Weights of a small transformer language model: 14 layers, capped logits.
Each number is 500 + 25 x the weight over its row's rms, rounded and kept within 0 to 999. Layers, rows and columns count from 0. Numbers have three digits each. The size before them is the row's rms in percent of the matrix's.

# down: layer 2 MLP down (transposed), 512x192, rms 0.11, rows 338-383, columns 96-191
# gate: layer 2 MLP gate, 512x192, rms 0.129, rows 339-384, columns 96-191
# up: layer 2 MLP up, 512x192, rms 0.124, rows 339-384, columns 96-191
down338 097:496495531497497506539519519524493532523517493471482532513542509471471525446457528494536470495499519499516531513497493537501521509514499492460458525485493518492499534480529453513467526513532494509512500479488507489536480524503526551477521491517491498496551468501488523481484483492490490483
gate339 101:519496494520470527472501431473504489469478492498554484520551505501505446508549473460491511493498511531526469501472501449496519528498495453483514519509543514525463546522410511486522476486461500540518514473533529491491463518489487481496499510491514520507522522495495512505505481495500513494
up339 106:479493486493519532539491455468484483505516532473539527553473501492480512481515531506540533496470493513534530509490499506509493519533456517510479482526477514531478513485489482460512452508528489473491481480501538556551498539515486493511563533514519528523531522508511535490467486463457510493
down339 107:508530439516541535504503505515511437527492451496467477511489490494480492468477511491463499467534502495528508511548477516499490525477495487504475501539515481485493507476497501492521501472500436509467480500472541482457499509509505487536527511489492469485519492487469545521517464543516496506
gate340 093:505529537470496480513512486522508512479493503506486472482470475475470482512521515499520502506507514524536473453482546505491528498457511469484505525496516487486476528503516525462485504493496518484521537497505497520527454501504479538578478511466533502508526475491507554508511491496478497501
up340 093:474485477525508533454472509515507488489470501503544443475519519521548534470502500506487509493502485466520505514509511478499514486502498537507480466492488544511472496532472483533474485488464527535497492508496523460452528506485515499437525521532444531473490524472467471517444503495494499484
down340 097:482504500550522507521518491502483540484454484462523469492537526445507553507490505482508534494501540500478533519498523505468479475487496506547483514520468470462514499559443487503490480501504483493519526488480509526485464484510456534538508483510501492498528508495465531507517502488523554525
gate341 107:504510524528513501472490433454491474502484497523492501487482486480566564508528489504467458497470536530485454471525535520450520486483525492547490469484496519502500511509504493533498513528496484525503455490518455497496482495522475513419474473520495485487507497494508480439527498499520489501
up341 105:492545522501523474514502511472511447509494489525505479484478512459459484549486491480487468477449514497479511531518519506532539495471521503489428538532471474498485508511508483532505524526529537510513507517505498484486502492510464473495548465460502526509427506503524467447538498429498478511
down341 102:473456576494451471448515458471495516503520504540484488493523471466468509509527515506517481482494499478509520503469519510493492492452516510490529486485501484486430459498514501503488411503542492503470524507510533492488515492498491511533491507527518476490468535499515528513510494505510489507
gate342 106:518503499473518499522488497465481547503501456505518474480496522561495521458511523484464464529536449498473512494538491501535530528515499493546494450501528527531489495544448493499523441483510487526527503500521519477501502478526479465521487502519443518517506509507472505488458484519469522520
up342 103:510510496522503487489568500483473519541454490504497503471510469466490453481486531517495495496532530528514499491488497515491524472517502461487509491492502508503512488516509507520510513550526495517499544505519489472510487521504501492512487495516479524483519471526501503500543519507525501529
down342 108:565483485546499508496527486498486518506522480516503506492515466443494502487521557472545491478522498496462526506519487505469516455516508510493518484469518544513519509491443463494480499550474524455488534488535480489533518511524484492499509513468521504521503542474498491520497456525522531507
gate343 104:528503519527454494472522502523525551521496504516494499544479496493488513493519489485456482498533490529530528499481518443481499489459439479486448459552520514517517492505468480460527496526471505487489511484484506482482448431486500527501496478515497521492497453459500509497487491468470510490
up343 106:498501510562502496491504470478467503511466504502496493522521533491523454498518445493506506511477540485526468504501508511496505491512528496497504538449482518484514450493528523518473562467487506501549510524480481489534489536515477457500504512506505480518454509515477512486473482502526459529
down343 102:490491493507524463532506454507550522472549537517524482503494488520492504501453465465459477497535528495459542516496509505472520492472516518487524536503475512550506519501486495493512532494495530511476498504518536440486512483537551477520469483503483497564488458494507494505506515497510493490
gate344 110:541507515492530470490464508514516526494506472484516484505473505510523490510495499488517501535520493487486500507478518527476440442489487490502532500532456487506524475507514510514511437506512513496521507476484549484484516532493511509538483469511479487524453494487477502515514502482481482515
up344 121:477455484525453489505522510506498471523468502479487527465519494502466532481531496504464494479529512483504469482537500509538507539498509510535475494480514490503495511449513478520511559522469488479479482524514473524542523464496496493450488504516496521477477520487524460489528449508522492544
down344 093:525490553470467503530529460514528479499507478537491494478484511517529494458506509478494519500533466489521513529487471553503459513480479500492493469522446517521524489504499518502461466459495499484544457561520507499506507493498494517517482478526511468488499485514474478498519518510495510507
gate345 101:548477469529510538510529495495491493512505515485468493511502471544506496555488475484513476490520510483448473469508467503494543535458462532524503507501564518467484498547516477482495527488524494471531529482523493512499480471493464462544494479460466549559499565506460477484531504516471498478
up345 098:491528529471510447468460513515484485520447487556515513513470533455543522528512540474492540481505530514520474526480508539503513473496511479440487487529473501511477491500501508487484513549485518494489502504501471513477499537490486541439517492502534475471469468527487484526532492480524516531
down345 100:505557510501470514494471517486481489521462495465530504475514527479539505552481527489448485496490473473521470547459533489498489469495497487488481496507509502524496508528523515517546527536518494526483442513521508473471520468494471504478540500495509481480529515482500503493521504485512510501
gate346 097:490479500499506466482528481510513477527504488561506520475521554515503499503496516490489506493529484499489506489437469500491478520474513506499495531505539529511513508489502513492513506465467480479530483483484515486464505527476520509503484475492498462499518512520535490448479475481522495463
up346 091:481519518510512469463506486520478502475491478518535553496531493481496480516505545534503511485543489498478529496540522495499490511515499494510534483478505504531509487495496507483496513474487471508534515487543486498490489498489475524492476433486497499509491516521507551470489499511499513520
down346 099:520496466510473501504490516521506497504526506472491504473530470510536483468519495486440458483501536473502473510517440496527486482546453499479514468483465497466531489499523553512517551507531480522481495533491500468477509541511478511525513501519486468553484479497522539520474528527463556508
gate347 102:495476480509527535509490545514468460503535514543523483476481490500498449519452504533528553495502485501498486529464494514499519484503510552469469527501497519526544482508492458486483542457518527511539513509489451480499491506486523532477518493502453463469492477489506531507532479471448495474
up347 114:535515486511484491506471484471522501461472482498513453503468496523485506475504512510477467484510513467524540497511489502564481513492520511544498493516487508526536497494548469461507496536477494522456464498533506538539538479510454503565482498448492547546537491485549492495475517473445528536
down347 098:472482498493491478447553520457471510506500505481495519503488495515471513476428549494451483518523484483516509530516536477500476451444495532488531518505490484541430480504493507503495513508487524498537488491511500496471493503495516498468508528536494487508516542568524492510524480492532504499
gate348 113:488509465524491490518520492467424494524498447491501529510461500511504488486519502476494501491531474481508526509515495503512509511497496510519504436443491510526472501514534531504487486512498510457514507462474497472482486520474546499483495444522510497487487503512482492464482480498492487484
up348 110:487494534515497494516492460513482537473511553498488476489502490519524537457468486479476455500509514488505456481506503553527531495553531479488477521517523488504548485502496495523470532516462500523484509544560528506512516503500504486538472503492487512541482520499471467450508489506528506496
down348 104:525490487536531536526525508537497547510537506505494515435516507548520489505491476529498519504493506518493512511488490499485567516476468525481521517497508550483520478462488523487513523508485494480482517536505480520490503466538487531479515529488511483487477498522524503523548527470534490486
gate349 100:485512550481508523488457519446465465499525550536509517503486474500517481467481475523510508472519508462543509478455510507434487525525493467460483517483494454501502517477531548463459498504536477523484448498512516489523476506480496485492488473473517511484500507506496475527501489503491498517
up349 108:509496505485466485483497535458457476517532514498510514502484514512487516483512441499526503493513497461522497516484491501471509521563491475498507433477464489474484538466546513480470490533516451520483491515493495461512482499485523503545478497469499511531501504511542477533507485495532523474
down349 104:551513512546462509500477535484509459485498510463494504585533508522528539508520489502491539485480462467469497497503514538486496527500495504459550522500503453461481506521513478518533487475524487490527512513509520498474530508478476522494449511511528488537512495471508494543469466517475465459
gate350 094:452549488499498513513505507506537507502507484506483499484475481486493500487453497487531504510517518499485528485536472455499489473488545517506506479522531516517481504493523541467459496521467500517473490518525508509508533477492464551541507478539513471511469494499470525473477514469473548497
up350 096:507493503522527492473514506461499480481495523469512513550515507473495497503489510530515481497511517506549459477446525535493518523513504516504490487470517496537448525494454491498545487522478470498493459510536536479486425525505531484498485497502486530470505512510490477514522477494528453532
down350 098:495495488516479522492429504450496506508536545512520475519561474485518524482488447512529508542482509464460489497488518495494502499493543536477487490517491488518509493499512534497500480515501494475449520547527517504551502441484547522481516443513483528484537488503531515516482465508490503494
gate351 099:478505534512510467474471536487474483514466460508474542473500510494488514507529507475492513447485473474437560473519499513484487483499510504467485475537469553487518497477518521550471511526526495511478495495519551485499459503499504511473484503505545494549504522521468527435514508518528447488
up351 101:502485543494472479464532501493492493543540565452521467480487496517528517478511498500478502464537507501540514502485493492510521490422480479514502462498467491481527526549525527508524489465503490508495474500435511475505541494549460496501512523524527540498487503533501502503472496492523476506
down351 103:498502494499490488521517505511509476497515582465571505516490528553505482483496511507469469531502521534529511535496517484533495483460509479537492529457466489502488509510485524469508496484452478463496519512469490466501496504539515490515491511514540503476462533542501514562558503491523516521
gate352 094:513520476510472496510515540522498500489491549457499539537490493542507507489507510479515526467475540529508490522464507479495540478493470464504505493500524468476532494527497491527524500521474538505487521488458481489460533489473530467501531504460477461519494486534472529512498509488501516482
up352 091:510528494538497528492523511478467483492486533471491515522540497535493477496446530482493485468479525522489499464437504444464541455490479515549478506467522509503457519534521498505517492506474526489476482500454469519491502511460496484505532523512453488510519496463518521488503511533497471517
down352 102:466476505495510507452490468530482487474524495482467499495506517451507506487480506542467506522534487499468498475514525538481494473510481472505477464489521550482480520486514481478574483507459512517479475478465569498506484530535499475478507505539487496500499484471489479512489530497501522527
gate353 101:462495491500432534560505533464522524510543455503507512520483524523494526493524466509439552495471519530507473507508479502456477526481485514496475513497464513466504510482520487486488499479492506515487476526538511496479496485553499517510479492461489515482521528509494516510481490520485482493
up353 102:525471518486522472427499461500487468508524517521486498504478519530514540532509474500545465471506552460495512504498526496560498511541490498518497481471535507487493508515473512520545501536502515426520471511538481507520481471502497543513470468531531488487523537514512467510534468526490509520
down353 101:492462488497517511505512473472527519479503490563490502449527559499498491491517509523555489469504496500466500474498485481509490542525489513503503519466507526534503491492477539553521480512509500514513527522517519509511506502535485510506517529488488496473557464528499447500484478493498505527
gate354 093:485490500495472496541492468458505514523500540497461517542524475546505475492499508520564498528474530524506517483516496498486530475514476551496451507456485485532546502538530486476510515527486495514498484523533560468480488496523488558469489513511504517554472488515492498536499513500520483514
up354 109:504488452473493520523488472496506529517495480508527507501496502505500478507517512478467463493497526538525508489527514500525499483512497491451508517481522467545476517523479529499541496486519511510475528533491510461526560490475528485535572521515527499524505541537495457529496469506436459476
down354 108:482464511508557491506496492471463550518488478463509517469463486488485455514527473525470508505574550562507489499480453536519501522499505475537466461495485465486498549499461472466518527449472472521480513527472485503529548532468477500517497566509509509499478526532488455511545495478525487505
gate355 103:465530513497501530485486474472499537472499499509485539507492488495510531515516550503511473508454543503452482468489476520490497542489510545511500508476488510536482515485491454500494528485502490547463461523456475475528532476516502512465484475512516464474533488518524521480505491542495464490
up355 107:472515513444496441521479482475515477538498527513536504508504517499473528451477512500519495538526503517480511486464473465471532525487466487509435506508445457511506537485463487523517539537467488472506485580508499511493505519528487534472523514501521431521480519514480527523527554484516513518
down355 103:537493516446513481471485456517471461474506483528450493483499473518514488508512514459496545483495528483525526494498501484496547463461442507470516495500505547525485456494493424453489496549479482539477516491523504555459496525471477498512511483511466530505490505488498500503533522502552483493
gate356 100:495522454503460471449528510484526466544470512483520483496470515515542500476505476470478488488474568518455508498509522495522526541449499434507503502431484482509508550489520529532479501500486518461562547481451520478486474465526471506478482510500487497508461457474526520479541529503486504516
up356 096:538441479486557534465487526498434510501467470457489481527497474501519504494503523517534531574507497531462471491517464498476507479513474526524481478505547532548510511545513501496503529509487488512518503477482489486520535476537522556487504457508490520497557505523502485477530508497520532476
down356 096:520474422488516509535508478519480499484489487497470493474473528483504490574545543481453509511486473504477504538490506506507523517487508481535515485508495524479509513487512521510488508478502499519514504536471462486462464511471534487525508488521511538486472460504508526468477470550491477470
gate357 083:483492489551546489499509481472440528504490543490495492493496504495515499507494531497503514495518472505535477472497490548497488512490507466504509535470499435533521477473487474492528572491522542474513512518502524519491502449498506489457489452482460499509505469546479514537447541522472502506
up357 082:502462494471500511475496498528529467484477506537526500509533474497495522501499454541512519492491549510472472500513503455517482502513497504500527486484455518454481496494495471519505530473459492497530474492483493491513499560537478484555471483539556533482449513480527526479503483472528494477
down357 088:527495509481489499472492492466531485465464491524546513508488501535446497498524449504499504485514492552453512518469500490480485490539494463470499492502529534490491506468473527479489472510517521505483515489532464489530507537486546477530533511515450516520466487464491484508516469531493529453
gate358 099:512497486552554486507514475465479508544489519524520473482458509469533510506502520512467495518544505508516488503496492468494476479510472516476485550504480431517513486522494467529456530493541528525489512517488499490472518542529538479455468505511505504518452498509457489483500482516474523487
up358 096:540454508551516507551501497501460452518492543470503533458545482492508512475526480531503512488526472516471503499480474490487515517484503489486486499485515511502475479491488509542493491450518492510534501521514485480512525479514508458481494514502487497513461533519537507490521512515490517467
down358 102:518509532512512536550512492522475481527500453510501506480501503464486500568508510527526516463541484521495503508464489506473498512525503470518526509516497516470524548493476550516475496502475486556499517480502501502497515533497508498545500546517480509475488516436527480486508447515534522496
gate359 090:515480527480499525434513523517455505493452442480507506514521527457470520538499509509513485517421484504503497493533507470482480503520482489505500488511501459506525461499494490502477437473505506472520487498472498549484519491524484476521485532525476523475447524489471541509503526501519492481
up359 092:506492490516527494516495496517523453504538549496511485488474508491514521504503501462496473527549474491540490483560482498525495531458520484495540512528464513497503465497513505483544498529520480438478456516533502489548445523495531528511509517476502473523523481500527500477494476430471488547
down359 099:494526516484520509515477471512480517529489498500466510510458495470509536471498481414569520497501482421467510495479481512548515493480512469478468461527511528491507494460503500506488476492518489488487494521493531472575511528533500507475529473552546528516499472488487506495491545547488480501
gate360 099:478510508480484466559518457473502550510532466492481502530500461540478503456510493503462481529513499482521496492518524504465547500487462484547445506509490444493510491539497529501514519442468537470478480464514518517470518482494519496521514447531470535533486531524496543518503481486524502507
up360 103:465484529510519483534514529535528516486491481479488508514529506467530517503516478517497469508473488485523530483492497507489506529500530485498503461533501550498467510500497488495487496481505497528497566477468517499473487462534467525462525503496534503496506521469471535526494527468453509467
down360 105:477498522463496514496482507463535509555513517469514516473502489482499471489504482444526509498520533500497492476449466513450520526483468522504530462498526508490476507513527550497500544500463511501487496520504503491448506513514484510508490475484507506484518494542495498505446508473538486520
gate361 106:474459515514411481514491487483484501499486478474471541479501509502503515507528495496513522522475539529492503499466548495542538522512508463513467492497477482528499509466474501564515571533500496488507527537519481504478492531528501499588539464470490489508494474470486535497485522465467533517
up361 106:507502511512454443523472451454490523451524500483513511468465517510493502470525479446492486499474516489489490512454503502572488501544527486532504483471506455523496485497516572517537514496490492512480514560511496498491512546527502478574506508492448520498497495503477502527479507494528494514
down361 099:525479532486505517493519509497508483546525457501490512461505523513491504470491489489502501506558514490545540548489484476502464489507516481486537485464516515485480516512555517455476468521491522494475505493521530550558510519542496501493424540497523530526499500546507507510522492501509535461
gate362 110:535483494526465515509506461479476495444485467543526519514508500480494496449480496507490510519498480507543470483510467504507483511511518504494478511526507489526496457484543451478493470503481472513478525513543485516531471507501469434527490491464526515504486503522515558503471465483492448516
up362 103:534502463537523500471532475503462515529509502517529494467488520509490518482508520484495486493486525534476490509529523450506516492474532494471508544480512527551523503471523492490526481502450496497531520534494492566546468496485458468544508501480504526475520471509517482521518450428507484447
down362 099:467500525498473549493511507477540475529523510521499482536458489518474517524462483537506546473555480508492501551529491494511469503480538515546545506486525539490482516498520471511505508517529470457515518497478511489506515490511561512486549497493516506468522478473491488527481524518538515505
gate363 096:519525521521444457560508494478492552489481462523508467501523499463501485520526480507468490516494482506482492451518528511552522547455550536527501533523499481541545531499526504499471503476478493517540520506458467501469522521475521523493514511549533485523479473518483501493515519526485524464
up363 100:459488524512467470501476464469470502471523510526510510514484530511511443514463512536521498505510486487492527491481508482494516505459487530486501483515466473483511448528547481520467525505503484542510491474506520527462510508486518480532497515492495461521555476486475538502516506499461489481
down363 098:555500497501525515455499527501513495524501481492524469454474549497488522453461463502493480502474495510471479521533505509468500463484478496516507490489476477496521533512539522513558501503506517501494444518507485519473509534456500473501529535481470519430496471518533514517527484519494501492
gate364 095:505521483500509475478521498514530521508469480485463527499490556456522479503473487496503496510483519511500523484503457488481472479499479505487521549493533532519527465462508508523507529483453530508519518526492475514502476494501456493507493472503504505498446477507431521483516517501466478542
up364 098:495488452530531485486522487500479481459474498477517490500490494479533516470519493501507529530490475487524478476544495491470531509486511485503492463498484481510512515514530470512489497480492496514575548532498480474539495472504555508513487488507452498500516536504520508563458488505501513543
down364 093:520461440513475529473479508454522503507494518497521478500483470503464459499530480482478486530468480499464502504502501531468457512457543534512571504493491464459531496507480434493452538521516460506529465498480539513472504525501467498513474526534485514493540548449486476508472503527527491502
gate365 090:540502480497516491459499482483483476495465440506538440467557479483509496528478468495496488507489521487507449457513539483462470487503486513524483487491478524476530498495528509458455502498484518515528467503490514482513527444526506513493489523481515493559461469493562506466486496514490522518
up365 097:509526528505511519530489460582521525501461481539503510525551490492493459503463503512477530481504521500468470510490528513486504484518523534492477513544487474506487488506501498490489511518430482508434524452487529544484513517472498511560509485487491545544531562490514455490526511535475525474
down365 100:497480509466459477484505517506514463534466473506527469508510551495497478489525495515530449487482538490527447506549520515500472499518569494523490492510496503517512472514508479468500485519496511517513552481527478512470558496519508513511546500481524477494501535531492483483535501522495484510
gate366 094:563497498505564499496458469521501505500510486496489527483506532481476476444484516538501495486490506498494471458500497462507473524502485483471472537534502439542472466524523486497531495526490514498495470471519513481498484503491524545473527446488540520538507469510544490487473517476506559460
up366 094:501468462533521494457475506512540510481487503468495542500550493488510504484485542542488529524535498478524505492504530494534502486468408481553511515520497517509520497516473498496494490509476543497501521525486491508484492494492468523551492451507512496520516495469493548509500510469471477510
down366 098:488510501502424503496451510507491531471490483479484489499486490552471489441490461554511490568513506534495477515506528487518503481501489524478521503509528502500512522547493455476529526504536487496539471513529496471531482468484493495518508487479484479502492543515551481522487529469471445511
gate367 111:497497486500525558466475530441518521499527514500473493483513470503473505576511491531563481526477451507497524505486462499510488485527528489473528493478496502483494498506509513483481476525488438443516476475479541516460554520535548493525491525495478484501506464482485492524534474464494529486
up367 119:479490443473523523482492521477491540501509513506497503461515483499456488547506539525535470507460492538501529535505490520523482456516490484515521497469481468489508501483450513484448495502479466495494479466490535518435543482528504479524503497464433461493528463461464483529537523481492539496
down367 091:507482496507516482504502495524520485526537460522493482484488439464499471490529498514498471494499495467485552480447533519524520472540507481524479507537572518489495506481459480476487477518477493472484509483526506455517513498520477515506502511497454470443471496514496514491490519490473488487
gate368 100:553485473458480479540526518521453571530509517461491459494512507484525493529510511475490531494495482546541478464504496495477543528438531541467515462486499534527521510488510520529499512496496486443522539494501479481473507529527529496432550514487500522492534464504524496474512509521481507479
up368 097:505498497505537543524499526472553472463520531513527533571481527513521519505462478487517454509528498491494502471517518504514478492509505513544498470497466499477454464471491518473540524483494542557514512519506516555543515444495500499542505461492492528533493498490506495494496499473547516515
down368 092:503504508513533482492510522509496525553509497519499487489449520518514534504503543519459503527474489544491503515486489491541496477519488444516434523544508479503482512506482482484475475460479572512526513512511500492482492502569513479484474501524495513507496510485530477497483505512539502511
gate369 095:502507448474551536528512455474475522464535477489422484486485514499518474506498483480551501500512458449543502482479462517486484496503483503543501489458515502521488547470508545495484464491511484484500471497484536521488516468497512505475510455547442463489506509519494481512500494498571482522
up369 103:515482484535493491459530506487468483499492515501502496497514520513494540473460469481500489549504490500482458482491506466493503467531471497526477537483496511513478477462512484503516506559503477532475487493536500519524529461503524534496488491534453497545533491495544518456526526540544531467
down369 101:479497422548505491498514489504472518521530493502533472474506551532547441509518518512523499523503509490451532495549497536498516516508459502467444505504496489523454508487512494502506495464485510564499481494485441465441481469476502524496507491453503505491486495508514464490494484450472431499
gate370 096:508511513440459472505472472492511491527530546504510504498548501513505502497507487505483480472460481493523511434506447521500513509465494495520476517484548528514502505491525484484513509530498524503456523521502484534502491461488447455532469502551469527513457493465472495496500534521473474494
up370 087:520494469498483483536468482501469496544500530480457525474532507498488447467531543516499488484476485454487522469515500486503536504476523501511491520524509522511490496498488495485504524471531501502466557501505499521481529497506445478495475517524451537512505534450446495504502490510497491544
down370 100:502521461460511444485480496480527510502520465430475500534490520521519472512523563540487483490485480509495494486509486518529493500489535502514480463502506495509473504508498523509535482494515495518505496517482468548516514446496486512486528524513489478459543542470524537500506548484524528493
gate371 109:505459544452470517539495469521523493485488480483538504516499500490489514488500476516522522523526449493537499423539520490499479501525491496510488470523507507534524488492488475520481541504538515532531457510534482447543513525496484476488503478516500482527522482495530477474527485477498483478
up371 103:501474492484446517536492472563520548506490462486476537462481510484515487531490475506475483492487499503532545475542537466524457473511508544523501455468501509539533489469516483539487502501490522514523448503503518482530514483522522533509478482483497499527514503500531520488500509510516440516
down371 103:463483514473483531485500519486513466531501523505479539493535490498525552550519527536452489472487469488465473501456522523481488486485528511573493519461468458502489510456495517518507501491485505528558453526488476505487534504491522494500498478463487492526489489529524473553496465521500488493
gate372 093:448477487540483501492546519459511528528472504479484477450461510472455555450532473485466503494517477492524518482533509495517518526515549532527449512464495463477518508497508505528521522497473481570496499484505517517492521535482487464492523512469459495453513490478492492490498478503526524521
up372 086:520522530527511466505554484546512498461486496498497549545480526526498493484490530468477473517470532481424480478512519496531528490472496538508482536490483506470507522536489462457493487491558479479457545515479478537494512480480483522497463468544499466512506536507520503507494481526476492574
down372 098:474537497474543531476521483527497532490557509508492448465469485542447463482471499484525529510517537500473541477532491499488511537489474537493489521502520504461519515504509474458500509499461485480517517519511497475462502507483529519485496494554465460544497523471520524513486501494516487526
gate373 104:516487489514487494438567500522469494501534507473539447527498501480482520507501483497484453475501502457526488514502531504478541511452534519527516510476519494511503478515466521481544522502498496498485519507528509520536503546490502553487475513537512480501516530491456499515491508513489502560
up373 106:481533504499493468478457468492510484493457523484491518496511478480486536487516502502502472507504520474502496481509542508498475522477541501503494509521489517480473502492492498523474494511544514502510529524507538520465483501462519556500507542459519483471519521453479518515498514446506501551
down373 098:480535526458493512522480524525479502508512529515497502519516498496499465487495515512482559509492533556508510488465467497524513531447544515468490457515486474525526490493510490483519559473500450551519503452490525481543497478508511505505489505511498517489472472478522509521537509501468506487
gate374 094:480475477447495520513474489527524478514519507526501547468496502481499506510456507482492523527492528466514456454489475489499522478518442485500495496513503469492522499476508479516494521467507505517518510487470488500498515467455522469471481504478480477485524496532446533485530514554480489482
up374 097:540490461474508489489497520511521497496490491533476504516505497460468505502500488501468458473490440509498501496500503476509541539519522492509493538517489477487494539523503544488423466511492493521485503515458527492502520512489548539536505463470505483478497503543529516472515519502462503519
down374 102:484441502497486519497453491527520503505579512500531466465475503460556528521473504543530520490443510484499474476482515421505485470502542511491503481495534484509483473473566505460497497523487504483464478500445523505469529478494491502534507489515501532453527494489517534496540502514457492495
gate375 097:517489512504538538468485518479536485510490473519509433500489461541485506551531497528510492444499550531502523544489490542489463536512502488509520441498508499473532536528505525485458502479519465458494509500492466496491501485484500522503521489515548465492513507539509537446504468525481507464
up375 100:490497474509530486468499507529475528477503512518508450484490494534458527474529466506499462516478519509482482511491479556495550479492482504508495498524488454465489478553509499505484523482459449501504537501506499478496485529537510495474491509502533470456523496519455478518497540502456502451
down375 103:525494493461481508473496558489533486519508473483527483466478498499513508470518543443514480482501482446464475511474492529470475511456482448510514472484531504472472536512482504527536509499545505508513478496519510481516538551482492510516527471483513498505505509486522504475499510502533474499
gate376 104:486532464517468495449519478514496540517485501538538505531500528513487492469462507532487500501479488502530519501486474515548551470464502487513485531535532477490459503494500509565485498462533524486468492517479513486509499484498456514469506497501471473515532480503517502507531539460522500549
up376 109:501489520528495501471492498515491519492437521460505471484461533522517523464497471482490520516521544520500515478494500506544484501476485516482474475539510509452522507503482470471510520507458518505518507452538507511451498491510511517495502463464483528491496504497513540500494482566462504541
down376 094:503495492514485469516490511492496487499513507395516509480500514503545481524557482495554493505497501515513521483488540454478500516489484490469510500458452486481487516491488492462511485532476464481502498516482450516488504514497502493546486492535562515496497478511494469502518441513469506492
gate377 089:502465521522479459449491492517489556520494463545555535482499507543492481475491506485502463478482465502534508495477512475494503496509461468499487523512512499503514480538471466482512518570523485491490504498504483468489469497492510511513490487488491513523475524502464452541520474510461486502
up377 086:498536494461492490481507462458472485470499535486420497489512483465494517519512455485478522500463509512486469518522433518491473481470502536479506516492505502498492486503513540553504479456477494502543471509478497540496544488526479510483490491528536479493532464506515513477499466482533479493
down377 094:499512491540462492521477510505459518451464451498487436469499583497512495500514482534548528510497487508525501514492502480475532545474484524488519520494524451574537492498475473480511461500512518506513539512490486483486485530508502497499497486498522485517505472525478508466515510503524475502
gate378 113:528546564484497505464534483497453525525471479492509524528482472526523494477525521487527476550555496505499532510483497516467461543497506459520474521528494494543545471491451486494491487503498500529498502524478497444493499478505502456522502488541502466561508504527507516500472516505496520477
up378 104:487480490464480535466480539537468468472493532512497469542514538538512521482489522518508494453463450465530549520473502503526506534502542496514491464447509539452473486515477462506487428494525529502503492503493507517477468491513527545527504530490530534528541511512519445469464465540488487482
down378 100:459521517497497503517453493551481512467488475521449483528497508464497514494529495481489501447519526515520513527498511473514483493506494575499534485471496487507484487506508483516477448484531496493485547524494529469493526485489497497497481470516532483476468493520532476508479504467496477466
gate379 106:446492525510483484508491488502455499483498457482494516527483505458506464455489510474478503500454503504495512462451504469521500526497461473495527473498517490524532557525517487499467526541487497544460524501476477466515492490513490540523502485487478494520482516478542583494538463462467488488
up379 101:508493462527471467531488477505509420509521520485455530499497503496536523474523504503473470486490467460499541489470462496480504551523508471501502525494521518495497534521537516503469481503484501517482496551512491512518489453519529499500478521526509530515530474527458464466522463465510508494
down379 100:466493466464481454497516518506493492535498470487480466491568493491474493496523482536473501517537488516475489521519509488469509407518542504481540529505505527486536517509478518516458482537503463474477516498542500487523506492486482502473474521489529483505486487522482495479498486459551502504
gate380 112:500495525501503457471433488557543498476514520525516499493501520502519520473546513488523505507525498510461526518500518537519486508511533496511491497523463471530469497472498508501513455434491464533480522508501501511511492500524505489489538458490494484496508504497527480488506497473508506530
up380 121:464475510509492555457557478502484506535534501505520515528471474533500529547515492505468504496468504518497502492535497515469517518501449520515451504510476503457500479487518488493502501514534496480449484504481483516515506495494567510456471500515495497466516471533467540493455511542497469510
down380 105:477480462545492501453499476503513438505533508509503451489513487480511481486513488494489476510511449489518490488506515466491493527479475529469525499513514466465493499510533508493480493501506511509481563478542516472498485510505508501487525510497477501458479513508501478484546448475513500507
gate381 089:492530464514510497481477546496463514492463502494449517494489495455538547526486484468504489511481494509458518468511489479456462462490501496512465456523524539508540515515512520519501498504492501484500517507533498488494488477521520521517480461468500461477481458543498526470486443518530509531
up381 102:591485529463530460512497469529467491490505495519467498489519516542519530464516514485484483519520512473542494496495515489493513484494495524515524504504480529522507471504486508462455480490502460517496470436495506479503502470488532502517493536532489491488518528486479500514504524508531492496
down381 101:535480489522496525503440445520483503482509491503470489486539542528521491477522493433498497559542486454523441525497514496446526445500498510508516505535483521527507517489521478483473486522478491514498489553474500551473503518540531504487487481549500533510483529503528508497506478531530501510
gate382 118:494517505493535487493524505502490479520527513476466456535504489556475500499516508450514486487534490540515516499544491500532495521491532477506482499532552484498510477527482473529489480510494471513503500519512481491475526539523497496496522471494474501503511548510534497525483502500521488497
up382 119:514519524549448515488505491548492510516488511505522498470456484523510458537515484538483491492496513463470523457464524520499513495545546469485508524442496511505484475513540480492487531509521503502458508488483544497462468512484516522488499488474496502497503474507545495487498483550535468548
down382 108:482501518499485480492508489530529483519507497500503522469500522494485458527480493506499499456510522548533541535508481469499534504506480503468498518487491538495497499507546509499503489494531535498448530528461486484548516515486531497516491514453499481496499522463541502520501497452535522528
gate383 099:468528505517507476491536482488477540519488532529529508440485540474504544533528488487458488486454475517541467491482492506516523476496475523511533497516501552489497455449441478477509457504488483489492478489523536528483441515476543486514512498461464471476479453523490541518506533498471543533
up383 103:465518487550467518520531494491487554481567474506506466520513511497483477529490524539477516463506504497530548505497507479501545483444484488541530482526509493541493508499520559495515434493495481490487479519523537467509445504491473498541497547511518502512505514513496538514504489484490522531
down383 104:463488505456488467461488491490466551499493477514482484525503549536498476535460514481475530497503472466505501487487510525469495508522506495451478496529538502509462529498497501513515516467462461513516554464479504519487495517482543496476512507507496477543555500482505449528461501486534513482
gate384 093:465475490499525502470528460496471496489524502488479542525487467488497469450516545504540498466514438475497507491467532509474523498457545516505507480502475556489485510471497426499507485514541492452499488478506532506528501495501493519473489518494539502503510496517481453511472500551514515491
up384 103:494523551420474488519475540494509516548504519481496493525483527518516543538486469478527507533505541471554519515503429520518523531512481463473467512524493464524504514507514526474547472530516481544523484496507484496482491495526549485477511482521466498516529509492481537522493515443520516513